Each number is 200 + 20 x the weight over its row's rms, rounded and kept within 0 to 999. Layers, rows and columns count from 0. The size before them is the row's rms in percent of the matrix's.

# down: layer 4 MLP down (transposed), 3072x768, rms 0.0169, rows 1908-1925, columns 384-575
# up: layer 4 MLP up, 3072x768, rms 0.0207, rows 1909-1926, columns 384-575
down1908,094,185,210,198,221,197,209,206,201,188,178,208,248,187,143,230,187,231,180,208,186,234,201,186,244,198,188,220,183,199,238,190,162,157,207,184,208,220,175,185,220,202,226,207,229,206,207,238,149,200,222,181,206,184,183,174,200,203,217,218,198,209,191,162,208,192,192,200,284,210,203,211,196,161,222,218,193,193,184,214,216,180,195,186,167,169,223,186,163,224,213,191,225,196,209,193,180,201,183,177,174,219,185,197,226,229,219,207,202,211,177,176,216,181,190,205,202,181,202,175,185,203,211,179,199,224,186,200,192,191,196,213,177,205,190,156,202,211,201,204,193,182,198,228,212,225,197,201,193,185,219,222,182,211,234,182,207,204,185,218,203,147,186,231,231,216,225,203,190,214,165,187,180,209,219,207,188,198,180,195,189,232,177,217,206,229,185,169,211,184,198,194,189
up1909,101,199,189,200,228,188,167,190,225,208,188,201,202,197,201,200,216,205,212,213,189,213,195,172,181,205,230,179,194,240,208,211,173,203,200,219,225,202,222,215,221,237,187,163,222,219,179,211,228,189,144,172,223,249,204,204,213,202,222,213,169,211,205,208,203,190,201,214,207,184,192,162,189,216,214,175,216,194,191,218,191,189,207,169,208,197,166,190,193,200,172,213,218,185,216,197,177,202,225,197,150,174,225,193,211,204,164,170,203,220,187,219,186,184,180,196,222,192,186,230,206,177,239,184,227,192,217,216,162,204,193,201,207,185,182,229,194,190,206,196,201,187,221,186,203,200,218,202,218,187,195,190,220,191,207,185,208,216,190,162,222,192,217,237,193,233,202,180,204,225,165,196,232,166,205,193,214,217,205,214,217,203,238,220,208,163,197,187,222,240,195,214,217
down1909,100,209,194,215,199,196,187,160,212,176,219,231,200,230,185,190,211,184,200,182,202,224,183,208,211,196,161,215,211,229,184,222,192,207,222,194,244,211,217,217,229,174,218,213,222,199,232,229,198,207,195,189,240,203,194,200,197,195,202,186,198,231,178,222,163,219,184,175,245,220,195,215,184,171,203,195,197,187,199,211,204,219,214,221,197,171,213,198,202,217,197,195,204,180,191,195,243,231,203,176,226,158,147,171,207,207,178,233,210,198,186,181,203,197,191,189,195,187,246,204,214,215,180,228,197,182,199,190,180,188,202,168,198,192,213,230,167,190,180,198,221,209,184,208,202,223,175,164,194,168,159,211,201,196,185,197,165,186,176,219,182,204,208,201,209,211,174,214,213,232,188,214,179,207,192,189,237,255,175,183,221,236,169,190,219,229,185,171,198,217,219,192,215
up1910,097,209,205,193,233,166,192,228,178,203,187,188,208,196,237,198,180,207,224,218,188,200,207,190,214,212,209,190,216,188,199,208,157,208,190,244,177,206,193,206,183,196,215,193,166,209,207,220,217,185,210,217,206,213,223,225,186,183,205,213,217,199,202,216,209,197,203,241,207,213,202,211,227,209,200,191,244,228,217,211,225,187,212,186,184,173,201,222,185,214,191,210,171,214,181,173,193,207,206,172,206,202,199,171,216,192,211,169,231,200,215,180,200,178,217,245,232,218,160,199,173,233,162,215,177,210,218,216,205,174,212,211,197,203,187,171,239,160,218,170,198,197,191,225,205,186,191,189,228,143,263,212,208,166,221,167,252,177,169,203,162,201,234,167,199,220,187,171,192,190,195,189,249,211,189,186,198,199,196,195,206,181,228,177,190,163,235,203,227,190,214,173,225
down1910,096,201,209,207,200,223,209,180,204,175,208,209,217,220,188,194,185,188,216,187,215,236,199,214,177,153,174,203,231,232,189,235,194,205,174,209,199,237,240,214,201,191,212,228,162,223,209,199,189,213,188,177,212,177,199,216,201,225,139,224,189,213,174,213,219,235,178,213,212,208,167,232,167,226,202,198,152,212,226,206,166,232,193,197,211,215,226,190,225,215,230,184,220,187,208,189,182,182,180,195,218,186,212,184,184,239,199,194,199,147,186,209,196,214,228,176,181,220,219,206,213,205,202,171,202,200,188,207,190,199,171,201,198,212,207,188,212,197,182,217,184,187,195,218,204,165,185,191,169,189,217,217,194,220,199,198,207,198,220,204,217,187,219,186,205,185,180,192,178,225,212,206,161,238,208,216,222,172,177,193,194,228,157,219,227,223,194,197,216,199,194,223,243
up1911,099,218,193,196,179,174,193,202,218,149,151,166,216,184,244,213,176,204,219,225,201,224,201,184,228,218,194,184,233,212,163,198,217,220,180,228,231,190,178,176,188,208,236,201,221,153,197,214,206,220,187,186,257,194,212,188,230,180,199,180,197,197,216,224,191,169,203,212,209,186,196,176,201,211,238,210,227,198,199,195,200,224,208,219,167,204,213,196,200,238,207,219,224,228,227,214,239,161,196,187,194,174,209,209,225,166,178,212,245,193,230,187,196,210,220,207,192,178,194,206,208,180,184,155,181,193,232,192,190,225,238,167,174,200,225,168,209,238,206,214,193,209,183,233,182,192,170,214,232,173,210,195,196,200,174,221,229,185,212,199,191,241,196,212,196,189,206,190,176,198,202,203,218,204,194,219,192,177,194,219,230,179,173,175,219,196,226,206,204,214,214,208,199
down1911,099,178,197,160,189,217,225,200,209,178,191,196,180,148,200,196,184,222,157,205,220,224,189,186,194,198,214,198,203,176,194,205,172,185,201,200,237,230,216,185,215,222,185,206,195,231,197,196,207,199,222,185,188,164,218,207,173,188,194,186,201,197,199,189,214,211,196,193,215,209,196,206,205,229,226,166,188,235,210,220,188,219,250,195,191,148,223,210,177,188,198,216,186,211,188,193,205,192,203,229,206,156,167,190,229,195,193,206,231,201,236,215,218,225,203,200,189,191,192,232,208,191,173,187,221,173,193,201,175,225,199,192,166,222,183,208,204,184,207,178,209,197,180,188,181,188,241,219,168,190,202,221,168,213,241,184,200,222,208,201,228,217,170,191,195,169,217,203,208,213,186,202,196,223,177,177,202,190,204,181,204,234,202,178,230,209,195,206,181,178,222,197,231
up1912,094,214,192,184,185,206,235,159,195,201,222,180,186,232,199,188,203,196,176,219,194,210,192,237,206,185,199,156,192,211,166,224,200,206,198,192,169,162,203,224,170,176,169,186,200,179,229,187,232,175,206,194,200,226,223,195,217,163,217,240,217,173,244,207,217,217,198,182,205,192,197,193,202,208,214,162,211,198,226,173,165,196,162,172,190,197,180,196,162,179,223,179,214,226,192,179,186,197,171,172,221,186,210,192,202,208,190,203,222,186,221,200,198,203,192,233,217,220,184,183,167,160,181,201,193,165,182,186,224,215,218,202,176,201,189,218,211,197,190,209,212,232,222,186,156,238,205,201,215,198,194,198,203,161,196,221,205,210,209,179,171,188,209,151,186,202,197,212,204,194,220,180,204,194,193,216,213,222,177,209,196,176,195,226,201,212,168,211,219,197,247,176,210
down1912,095,182,184,211,212,228,222,182,170,223,200,206,178,210,188,223,187,203,185,230,194,234,169,184,199,209,209,206,193,210,226,193,231,207,227,170,225,218,223,177,194,156,231,170,194,170,206,181,173,219,212,232,191,212,215,224,201,207,179,214,193,194,201,155,194,207,187,196,231,221,146,205,192,200,206,199,208,204,214,203,174,221,212,202,208,173,210,191,211,189,174,195,223,181,176,186,233,201,231,224,232,210,196,219,227,174,195,191,191,211,191,220,208,169,224,184,216,197,175,228,224,218,218,203,182,218,201,163,170,177,195,214,233,189,224,213,160,179,202,198,198,183,157,192,204,197,202,207,195,177,210,165,168,202,219,188,198,239,228,228,194,198,210,215,222,156,215,179,197,189,207,181,221,225,188,204,216,197,164,215,197,193,179,207,225,192,196,206,170,198,182,225,220
up1913,096,225,189,207,195,215,203,181,206,173,180,161,233,198,209,234,212,168,202,218,197,182,221,233,181,168,202,212,190,197,199,197,259,197,200,191,198,197,172,212,221,187,181,191,188,198,234,190,241,218,198,206,188,193,196,205,161,171,215,193,219,224,193,219,180,185,179,188,214,211,241,198,235,205,191,186,193,224,178,190,187,210,218,171,209,222,202,180,188,209,198,201,243,215,210,196,164,202,205,198,199,213,185,158,198,191,216,188,203,248,200,195,204,200,198,199,193,243,205,216,211,211,150,204,162,201,193,197,199,199,223,216,199,189,209,241,191,201,205,190,197,217,165,194,228,185,217,235,218,200,182,229,217,213,193,206,218,190,208,175,149,190,195,169,183,204,209,185,207,197,238,215,219,188,225,227,204,186,221,170,219,195,155,197,220,199,215,173,231,217,190,207,197
down1913,092,199,199,209,231,194,220,213,206,240,193,194,182,190,182,219,189,183,183,228,203,210,203,241,209,205,190,220,189,189,205,212,240,174,195,209,187,246,200,207,170,179,222,192,217,182,190,164,181,206,217,164,221,200,224,223,202,174,182,218,218,193,208,173,199,238,194,212,274,233,188,186,176,146,206,223,215,151,178,218,224,199,203,211,234,224,209,162,216,187,194,207,199,207,179,194,212,219,202,188,206,213,201,187,184,192,232,189,179,191,189,219,194,172,213,233,184,166,198,234,206,201,222,176,205,226,199,193,211,173,166,187,227,220,208,207,176,185,201,245,179,196,193,211,179,196,194,208,180,221,166,199,201,192,212,209,196,221,194,209,227,208,178,219,203,189,189,224,186,209,233,194,180,240,189,206,210,207,173,198,203,212,205,186,200,204,175,210,183,182,177,182,198
up1914,098,160,201,218,197,218,222,214,164,244,177,190,219,166,187,206,189,162,201,190,243,211,163,180,220,181,198,192,230,230,221,239,207,168,191,217,177,213,201,232,194,197,211,214,203,187,193,247,190,197,189,187,209,219,201,209,201,216,177,208,190,221,180,215,211,167,191,234,173,203,191,247,186,196,210,187,203,217,190,218,149,177,201,205,181,211,184,199,179,187,197,228,204,222,203,181,194,206,208,181,214,189,235,199,204,212,213,198,200,178,227,212,167,189,231,155,201,210,218,198,170,188,255,207,197,206,200,195,172,219,197,177,191,214,236,209,179,161,206,169,194,174,191,215,174,183,214,184,190,168,200,230,176,159,160,200,182,205,180,210,204,172,213,189,177,218,216,190,219,241,173,165,202,204,220,198,217,194,143,203,221,160,203,212,218,232,196,208,202,204,199,221,219
down1914,100,192,231,200,193,200,178,239,199,194,231,187,212,217,211,195,168,216,178,188,210,212,182,207,209,205,169,213,218,180,196,237,208,186,203,182,199,218,174,192,188,195,183,229,202,187,243,194,177,200,149,170,170,235,184,203,189,156,172,169,208,149,157,189,191,208,187,226,186,199,216,221,198,228,162,214,202,207,225,190,224,201,201,170,190,181,235,217,160,231,171,191,194,216,189,195,191,221,169,170,231,195,223,226,219,212,216,198,190,180,187,203,175,200,194,185,217,192,204,228,186,185,189,161,195,205,196,207,227,180,206,167,214,210,199,158,188,199,208,199,199,193,181,209,208,208,217,186,197,186,209,223,207,190,211,227,187,208,196,215,188,208,194,194,205,204,209,200,198,247,198,170,265,154,189,224,217,165,178,220,182,205,209,165,228,195,202,238,212,195,169,221,195
up1915,094,182,183,207,196,248,201,187,205,223,161,186,197,201,193,226,219,205,213,210,211,217,211,194,172,179,224,202,200,224,208,172,231,202,224,188,202,197,195,208,180,193,197,188,210,221,182,191,216,207,208,226,179,162,195,187,184,200,190,204,172,215,217,190,215,217,214,207,186,196,189,186,200,189,180,218,241,213,221,185,181,183,205,202,217,205,208,219,214,205,161,184,184,159,209,222,141,196,194,223,193,167,212,209,214,218,172,214,209,194,197,197,230,222,178,226,217,199,205,194,180,219,220,220,210,197,221,211,199,183,242,205,209,200,184,208,220,181,189,181,207,227,215,148,176,192,181,229,175,214,185,218,174,230,182,202,224,224,229,207,199,200,183,207,201,182,235,179,234,243,178,199,184,176,196,207,186,207,236,183,191,189,182,196,223,212,179,194,214,194,219,221,227
down1915,095,185,192,213,202,198,182,173,220,229,178,207,179,206,161,177,229,218,199,184,182,206,180,192,261,194,204,188,195,199,212,128,204,216,200,190,217,205,192,191,146,214,210,194,216,214,167,185,213,195,184,217,227,221,208,203,195,187,201,202,228,188,214,190,203,221,194,191,223,203,227,202,196,197,222,200,196,184,201,183,196,198,197,184,217,245,234,213,213,189,190,158,192,153,220,260,181,174,218,193,221,172,210,184,193,197,200,181,170,178,189,212,222,182,218,207,189,169,198,184,185,211,236,219,208,178,207,192,174,207,198,193,233,181,192,178,229,184,190,233,182,214,211,226,170,177,184,209,190,200,192,207,174,203,203,204,185,182,225,214,253,218,202,232,195,225,183,215,220,228,222,224,186,230,202,223,175,223,215,198,164,162,181,223,184,174,190,209,206,189,248,211,199
up1916,107,209,208,193,158,192,197,201,192,241,208,192,231,191,218,186,207,210,173,204,195,193,156,188,180,191,222,215,195,213,179,209,163,202,225,185,176,222,196,211,201,213,172,181,207,222,222,230,196,174,191,173,182,189,218,198,170,208,215,206,209,217,241,217,158,188,229,192,185,183,203,210,200,191,188,212,203,187,191,217,223,184,218,186,186,194,244,188,188,220,192,193,177,194,217,229,173,202,201,218,191,215,172,213,203,224,226,194,207,228,198,206,190,216,191,218,184,200,215,177,211,231,155,181,216,190,190,204,186,190,206,212,190,220,191,205,176,196,181,177,238,196,203,191,192,221,193,221,189,182,219,190,252,210,194,153,175,224,209,233,184,176,187,203,176,221,211,210,188,217,193,181,224,228,239,213,222,201,187,224,225,202,187,215,187,198,227,220,213,224,215,207,217
down1916,106,192,187,204,175,209,231,184,148,208,192,219,191,189,190,180,210,209,213,206,181,185,236,213,187,211,200,187,184,179,189,218,183,185,225,186,225,220,228,189,190,216,169,181,194,193,229,214,199,213,201,199,231,223,214,193,169,179,211,211,190,183,227,225,198,195,207,203,195,202,208,209,217,225,184,216,233,218,213,224,166,207,192,202,241,191,189,180,187,231,225,190,179,201,204,186,181,220,176,208,212,175,191,225,214,230,215,214,179,228,180,222,165,198,229,196,189,199,216,198,230,213,177,202,222,193,208,173,206,195,214,179,188,194,184,192,211,189,229,178,201,191,205,158,210,245,194,182,184,212,211,207,290,205,208,199,246,226,176,175,181,157,217,174,195,198,207,179,206,193,203,182,220,224,213,196,186,240,189,199,220,230,222,193,221,197,223,221,201,179,177,206,191
up1917,095,181,185,169,201,212,197,193,222,209,213,213,208,178,188,232,212,195,205,226,170,197,164,199,195,186,208,221,197,217,168,215,196,159,160,175,224,206,200,194,214,221,233,197,185,180,181,196,226,191,203,244,209,165,220,173,200,211,238,226,190,173,208,206,193,230,192,195,194,176,203,225,188,194,220,200,212,226,181,202,232,169,194,219,206,191,217,189,213,203,197,159,253,181,173,247,180,177,196,211,223,192,194,209,185,178,205,188,170,227,209,193,161,205,180,163,220,149,206,168,218,209,193,183,184,184,189,188,184,212,224,203,148,194,171,230,187,187,192,215,227,176,194,180,212,190,186,211,224,195,160,193,187,215,187,218,212,236,158,245,203,223,186,202,170,224,182,211,204,206,220,234,198,210,199,220,203,195,170,232,225,187,181,191,204,170,189,209,187,190,200,207,170
down1917,098,183,178,165,222,194,189,244,195,221,220,218,162,207,226,208,201,204,176,223,214,202,205,215,230,202,192,197,203,180,195,186,210,203,180,224,198,214,200,206,218,200,178,211,212,167,178,233,202,216,204,173,193,180,202,170,204,199,222,198,202,189,206,215,177,173,211,215,210,181,217,208,192,225,233,212,192,215,161,197,206,175,177,198,193,226,160,196,218,210,230,188,214,228,217,219,188,195,140,200,201,225,227,174,209,192,217,214,217,212,206,211,205,187,215,206,211,213,208,214,188,194,218,190,181,244,186,186,200,184,197,207,207,231,191,179,250,210,204,216,228,192,170,193,162,182,193,192,195,210,196,200,232,212,229,218,194,211,189,251,186,196,181,202,181,154,202,210,223,214,193,220,185,217,194,215,170,189,187,216,160,163,187,186,197,233,195,195,169,233,217,189,229
up1918,104,197,193,213,181,178,176,254,214,194,188,221,190,179,167,212,230,226,194,200,215,157,200,199,199,226,211,207,188,200,173,216,164,205,193,211,229,183,185,174,210,198,210,195,228,151,181,176,214,194,211,219,197,192,219,205,218,204,181,161,205,228,171,206,220,185,197,266,169,176,194,196,209,212,200,204,192,190,214,217,214,231,228,199,212,199,184,176,192,231,199,227,207,208,186,202,188,160,180,193,183,190,174,203,211,200,204,206,215,209,196,220,212,187,197,172,214,218,206,206,200,199,183,235,199,174,238,257,188,197,178,254,188,206,205,244,206,185,180,173,229,160,208,200,212,220,162,216,189,221,177,188,197,170,207,224,200,208,174,203,190,184,243,196,190,214,198,180,202,199,172,197,242,183,203,190,184,179,195,192,214,185,213,189,210,228,209,186,231,216,197,171,207
down1918,104,219,180,217,222,189,197,198,199,203,207,179,196,169,173,199,220,182,205,185,212,220,189,218,225,210,198,217,207,200,215,196,168,217,188,222,219,206,226,200,162,176,233,205,221,180,233,177,216,185,185,212,226,189,164,172,182,213,183,216,216,199,230,220,183,211,190,192,193,117,175,237,203,203,218,187,242,208,217,190,222,181,202,192,205,200,187,179,195,212,248,198,202,242,195,191,184,218,180,202,165,185,173,217,228,215,184,208,194,239,202,211,224,206,229,177,195,183,196,202,209,199,195,214,183,197,182,174,197,197,174,199,235,186,222,224,221,213,151,225,224,197,196,210,221,218,212,189,191,170,196,179,169,245,214,239,220,227,182,209,230,216,225,198,212,182,185,206,272,182,173,165,184,208,215,204,190,186,176,242,191,199,202,237,237,184,223,194,217,212,227,204,213
up1919,101,203,209,199,180,212,203,201,190,217,199,203,192,232,210,187,220,219,193,221,214,166,216,186,225,176,199,180,191,200,225,209,173,216,184,183,223,208,166,186,223,173,186,215,189,203,197,215,193,228,163,235,209,222,196,188,209,205,211,223,202,201,192,207,237,188,205,199,186,177,197,219,187,217,201,172,223,236,203,190,161,210,203,211,151,200,187,201,185,204,174,212,213,196,199,191,217,182,205,205,213,224,205,190,185,182,181,166,217,201,176,206,227,202,163,178,206,248,178,189,232,160,161,207,200,154,218,197,196,234,190,224,214,229,188,214,210,226,182,174,165,172,210,176,212,181,209,179,191,208,166,202,245,191,180,179,227,204,216,213,233,216,223,177,171,257,187,168,203,173,204,219,206,216,221,199,196,227,191,184,173,195,187,213,244,214,189,204,179,187,199,225,181
down1919,102,197,218,222,205,204,148,195,228,193,156,180,187,204,178,191,225,199,171,204,170,176,180,185,247,195,193,179,220,233,218,199,232,192,175,207,204,216,179,192,199,208,211,237,181,208,228,204,207,232,179,179,225,222,194,220,229,205,190,204,181,217,220,212,216,199,197,172,203,150,191,219,195,217,220,214,225,211,163,176,185,226,187,205,215,186,202,224,196,192,167,180,195,234,236,191,176,206,224,249,195,221,198,185,171,215,202,213,186,232,187,196,183,197,188,175,191,201,156,200,248,215,180,175,208,201,240,219,187,215,212,188,220,215,218,227,218,195,221,201,160,193,239,184,193,205,229,175,194,211,133,184,231,216,197,190,203,197,210,195,211,170,173,199,175,212,231,178,212,148,217,194,215,211,229,179,188,222,174,191,157,204,196,177,174,191,157,208,215,176,198,254,167
up1920,115,197,193,170,230,219,181,208,210,233,193,233,200,171,232,188,176,205,200,227,197,198,189,182,220,208,218,219,179,227,217,194,212,219,168,195,165,203,188,222,207,209,200,168,184,176,199,139,227,209,206,182,211,186,186,211,199,170,182,196,216,204,201,207,201,207,181,170,199,187,196,242,183,194,208,216,179,208,208,213,163,209,183,195,192,162,175,179,221,249,188,176,224,217,179,219,211,207,236,193,227,194,172,226,206,222,180,202,188,198,208,178,208,207,181,234,200,206,208,180,223,140,208,169,243,178,161,218,195,228,244,202,190,224,188,176,190,212,183,171,218,202,212,174,187,210,182,214,200,224,205,186,215,205,217,176,207,214,194,179,236,209,201,206,178,222,182,196,193,243,180,218,226,203,231,222,247,225,214,186,173,176,206,192,193,203,170,199,205,175,213,187,209
down1920,106,193,213,157,216,213,224,207,210,193,206,232,171,170,234,182,155,200,202,213,192,186,166,206,201,225,219,217,192,214,221,209,229,219,186,254,199,235,170,206,199,218,183,228,221,185,208,185,204,198,207,202,199,213,195,212,208,182,218,201,201,172,192,197,211,209,183,203,233,185,197,215,179,191,197,225,216,183,232,201,177,193,171,218,205,159,154,174,164,173,203,194,213,226,200,217,239,213,189,185,166,168,193,192,169,223,198,210,172,243,209,196,247,202,207,193,208,199,211,199,202,196,177,195,190,223,216,216,184,229,218,184,227,230,190,198,202,194,195,203,211,208,206,196,187,213,192,198,217,215,174,171,170,190,225,216,185,237,176,176,192,212,199,172,204,194,209,205,222,210,192,207,198,236,208,162,178,221,228,184,194,239,195,188,219,197,195,188,233,196,214,188,210
up1921,097,173,228,223,216,161,177,168,239,182,190,211,218,213,213,205,247,193,208,225,193,175,181,175,183,210,195,186,207,239,175,175,200,180,201,213,201,192,205,218,199,230,207,205,180,216,183,212,200,215,182,223,211,238,170,161,208,183,183,214,164,187,196,183,190,210,211,220,220,178,163,200,205,173,227,232,210,233,219,196,218,250,163,226,206,219,178,176,185,238,185,199,237,186,191,182,174,192,168,211,203,197,197,172,175,208,174,200,230,215,192,190,196,209,192,220,217,190,182,237,222,237,194,219,190,191,193,215,182,217,220,206,202,225,218,204,224,213,203,181,215,180,211,200,188,208,231,168,236,180,176,170,209,186,196,211,192,171,206,215,216,159,197,211,183,201,202,202,211,216,186,209,199,197,214,226,215,226,194,206,168,209,214,206,201,151,210,211,206,188,188,192,206
down1921,099,200,184,240,189,180,202,213,204,224,189,199,212,203,184,221,181,188,193,197,209,254,224,217,212,199,219,198,225,211,194,207,185,203,228,213,217,206,204,226,180,201,219,203,223,155,164,236,177,167,219,220,158,194,206,164,205,180,230,209,187,215,223,196,216,213,218,216,246,183,219,173,192,215,168,180,221,218,184,233,184,207,226,211,213,197,208,195,209,203,202,161,178,217,221,241,216,227,192,194,169,205,195,224,175,203,183,239,224,209,178,195,199,203,172,177,187,215,194,201,215,183,182,191,246,225,210,177,171,213,177,218,186,228,222,212,189,184,192,192,203,232,203,178,188,205,157,179,184,198,199,254,175,204,183,223,217,209,164,177,223,202,222,207,243,202,228,215,168,196,193,176,195,231,184,193,205,193,178,218,195,204,211,178,191,222,200,248,179,171,178,211,155
up1922,093,203,203,227,223,176,216,241,176,242,184,191,216,180,180,215,192,180,232,215,213,204,220,217,192,227,207,191,183,230,189,168,207,202,163,180,148,201,207,212,181,211,192,193,154,169,217,165,166,212,190,187,191,209,190,172,175,191,198,203,209,185,201,196,179,222,151,219,133,205,171,209,186,207,227,183,185,219,212,195,196,207,224,179,202,180,220,197,238,229,173,165,206,185,193,185,192,196,221,207,157,240,225,220,224,189,181,222,179,209,205,183,197,193,211,172,171,211,197,192,200,214,195,229,201,178,178,189,201,166,227,179,173,205,200,205,206,193,199,213,228,204,202,196,183,174,199,199,230,192,230,214,195,168,202,208,244,192,225,200,170,216,207,250,195,166,200,218,192,210,205,213,199,203,211,198,227,177,177,166,223,181,232,187,163,212,175,234,199,198,207,202,197
down1922,097,233,203,205,200,197,209,192,183,197,202,205,173,227,166,208,199,188,208,235,204,195,186,177,200,211,183,208,165,211,187,205,197,211,197,200,173,250,238,200,211,199,216,229,209,197,209,160,196,161,176,166,199,212,181,182,209,179,208,169,189,196,177,215,204,215,182,225,156,190,209,218,201,185,158,236,186,187,187,187,195,185,141,220,212,198,208,218,191,178,204,198,188,177,191,196,184,233,193,171,222,223,181,217,218,207,224,203,177,201,171,174,192,203,202,190,184,171,206,233,186,232,234,239,192,180,171,179,189,173,197,160,164,204,235,188,219,194,195,202,193,193,201,194,194,210,201,163,234,144,209,193,227,191,182,201,193,207,239,189,206,209,200,212,202,192,205,210,182,200,179,203,184,217,199,200,207,194,202,210,180,236,206,200,171,212,181,217,210,228,195,194,196
up1923,105,203,206,168,152,211,208,204,207,205,216,178,179,183,226,216,198,153,204,221,200,187,217,164,195,198,246,224,169,193,195,219,219,205,210,185,203,192,221,180,182,218,206,206,208,203,205,192,184,210,161,187,236,207,224,234,202,223,200,198,191,205,173,219,202,209,200,203,191,194,192,211,196,205,235,213,201,218,188,180,213,216,169,187,206,189,177,185,210,212,198,190,193,214,227,201,229,192,176,198,202,219,168,175,230,194,167,182,227,183,201,222,208,169,179,179,194,231,195,225,219,191,214,205,183,162,186,184,198,187,184,194,184,169,243,196,211,187,155,175,197,176,190,233,212,224,209,184,243,204,216,210,220,206,189,194,182,223,235,174,182,144,188,171,204,205,203,171,209,206,200,172,199,217,236,199,177,174,186,207,193,195,231,187,218,201,214,183,214,203,223,217,241
down1923,106,195,195,176,219,211,184,166,199,177,188,194,207,216,215,190,177,190,190,187,189,173,219,190,218,186,177,197,198,166,180,167,219,219,210,222,209,172,195,205,186,220,157,216,204,183,192,227,159,186,212,223,234,177,223,172,188,237,241,225,201,200,218,225,210,177,172,161,188,260,186,205,200,230,178,205,210,204,155,202,223,207,178,182,194,146,178,193,206,199,191,171,208,168,230,205,170,189,198,209,209,235,201,214,175,209,173,186,249,209,225,218,194,169,229,204,212,212,203,211,188,200,173,213,208,185,183,236,189,217,197,191,212,179,225,168,206,201,194,193,156,192,210,189,163,190,184,215,179,203,200,209,205,205,222,219,163,216,219,236,154,210,185,188,217,199,182,189,184,177,207,198,205,223,193,199,196,230,203,167,215,195,203,217,195,217,215,194,202,167,183,196,194
up1924,102,191,217,215,209,185,228,212,148,196,205,196,168,176,204,183,209,190,212,190,174,189,208,199,189,152,216,164,246,194,229,235,185,193,199,208,171,191,203,219,212,234,220,193,236,207,197,227,217,218,180,215,204,206,183,243,205,240,208,176,182,219,212,207,201,190,243,187,175,163,194,195,168,196,193,215,219,212,200,196,177,205,211,225,212,193,175,167,186,235,215,181,209,191,266,225,155,162,186,220,208,183,207,179,151,233,190,223,213,224,233,227,194,184,193,176,203,229,212,232,184,217,203,163,202,149,205,193,189,240,196,220,196,177,189,195,197,232,205,194,236,209,189,195,193,165,186,209,203,219,201,251,215,177,167,238,204,201,216,195,211,191,177,189,168,209,209,202,225,216,189,218,195,209,224,214,199,183,225,200,193,205,176,208,206,192,210,199,247,192,224,188,179
down1924,100,174,204,191,209,208,208,173,175,193,211,228,181,169,170,184,231,211,179,244,182,192,161,220,225,219,195,200,226,200,179,198,183,248,204,219,159,206,253,185,170,190,229,232,215,184,226,191,224,196,232,251,212,203,210,235,265,195,193,213,204,198,177,163,207,181,229,225,202,193,186,220,216,186,170,223,220,236,189,228,191,219,196,164,180,222,224,192,215,177,205,207,232,205,171,217,188,191,194,211,182,189,195,180,230,208,231,199,221,249,172,196,185,183,195,224,201,178,216,198,188,213,205,227,203,208,192,175,190,216,206,213,198,184,227,189,192,183,179,195,189,207,215,222,167,187,218,195,204,233,185,232,205,205,193,214,211,201,207,213,178,217,175,198,207,212,162,207,205,249,237,235,187,167,174,178,252,180,207,181,209,172,188,183,186,190,233,226,184,176,201,221,228
up1925,100,220,177,199,216,231,213,212,202,186,202,216,228,175,226,214,190,178,213,208,224,167,177,184,199,219,205,199,205,195,187,168,192,192,195,253,216,200,217,211,216,232,168,192,196,224,219,216,192,204,176,187,195,166,194,230,208,187,205,211,138,179,187,201,212,209,184,199,215,227,221,190,203,203,215,197,220,190,198,197,212,197,198,158,177,199,190,208,189,199,217,192,215,212,214,202,209,184,197,245,174,193,194,172,167,168,201,190,199,214,226,209,233,183,225,220,207,208,221,210,226,199,204,220,218,222,189,197,185,193,222,173,183,196,197,201,194,179,237,202,194,188,202,227,201,192,183,216,201,185,225,200,153,212,160,200,192,242,183,212,162,194,194,188,209,230,172,156,210,201,174,213,242,165,205,187,223,195,184,229,238,199,207,216,227,211,205,199,206,193,217,193,219
down1925,100,205,235,222,210,176,234,206,194,230,180,188,202,222,189,213,195,183,163,198,199,216,189,204,169,213,207,203,192,181,197,212,214,167,209,226,215,206,181,185,203,211,192,199,191,201,203,210,233,196,194,214,186,224,217,190,216,234,177,134,208,177,199,171,212,237,240,185,235,196,211,188,228,184,210,177,224,199,231,217,220,192,174,221,235,197,216,172,206,187,174,173,235,200,212,200,248,223,198,205,211,149,196,240,222,182,196,231,180,164,217,184,178,202,185,201,191,173,204,187,200,205,172,178,216,185,219,191,175,196,212,196,184,178,173,177,180,225,187,226,197,226,203,222,182,214,177,246,187,208,203,179,218,222,172,176,188,208,193,183,181,228,194,206,220,188,197,191,188,209,201,231,189,187,195,178,212,220,183,217,200,198,175,204,224,171,220,187,189,196,157,199,201
up1926,101,195,244,184,199,194,195,201,200,203,239,196,195,204,195,212,195,224,202,213,199,216,180,206,174,204,196,173,188,200,186,176,194,203,232,197,222,194,152,231,164,214,201,188,179,185,210,227,175,179,222,212,234,220,191,169,191,239,174,223,163,207,229,209,162,185,219,226,198,224,228,184,190,205,207,204,219,222,242,228,201,215,201,238,203,196,201,147,206,208,173,223,202,206,230,181,203,201,212,190,199,208,212,175,195,208,192,218,182,189,243,171,204,177,199,167,178,165,200,219,239,208,194,185,196,234,185,237,219,223,235,175,192,196,223,199,234,148,188,207,194,178,189,203,193,190,193,210,180,214,184,202,205,204,171,199,226,197,218,212,170,192,200,179,176,165,204,186,217,226,199,251,195,208,191,196,227,195,209,185,219,198,245,201,180,204,188,195,175,196,215,197,202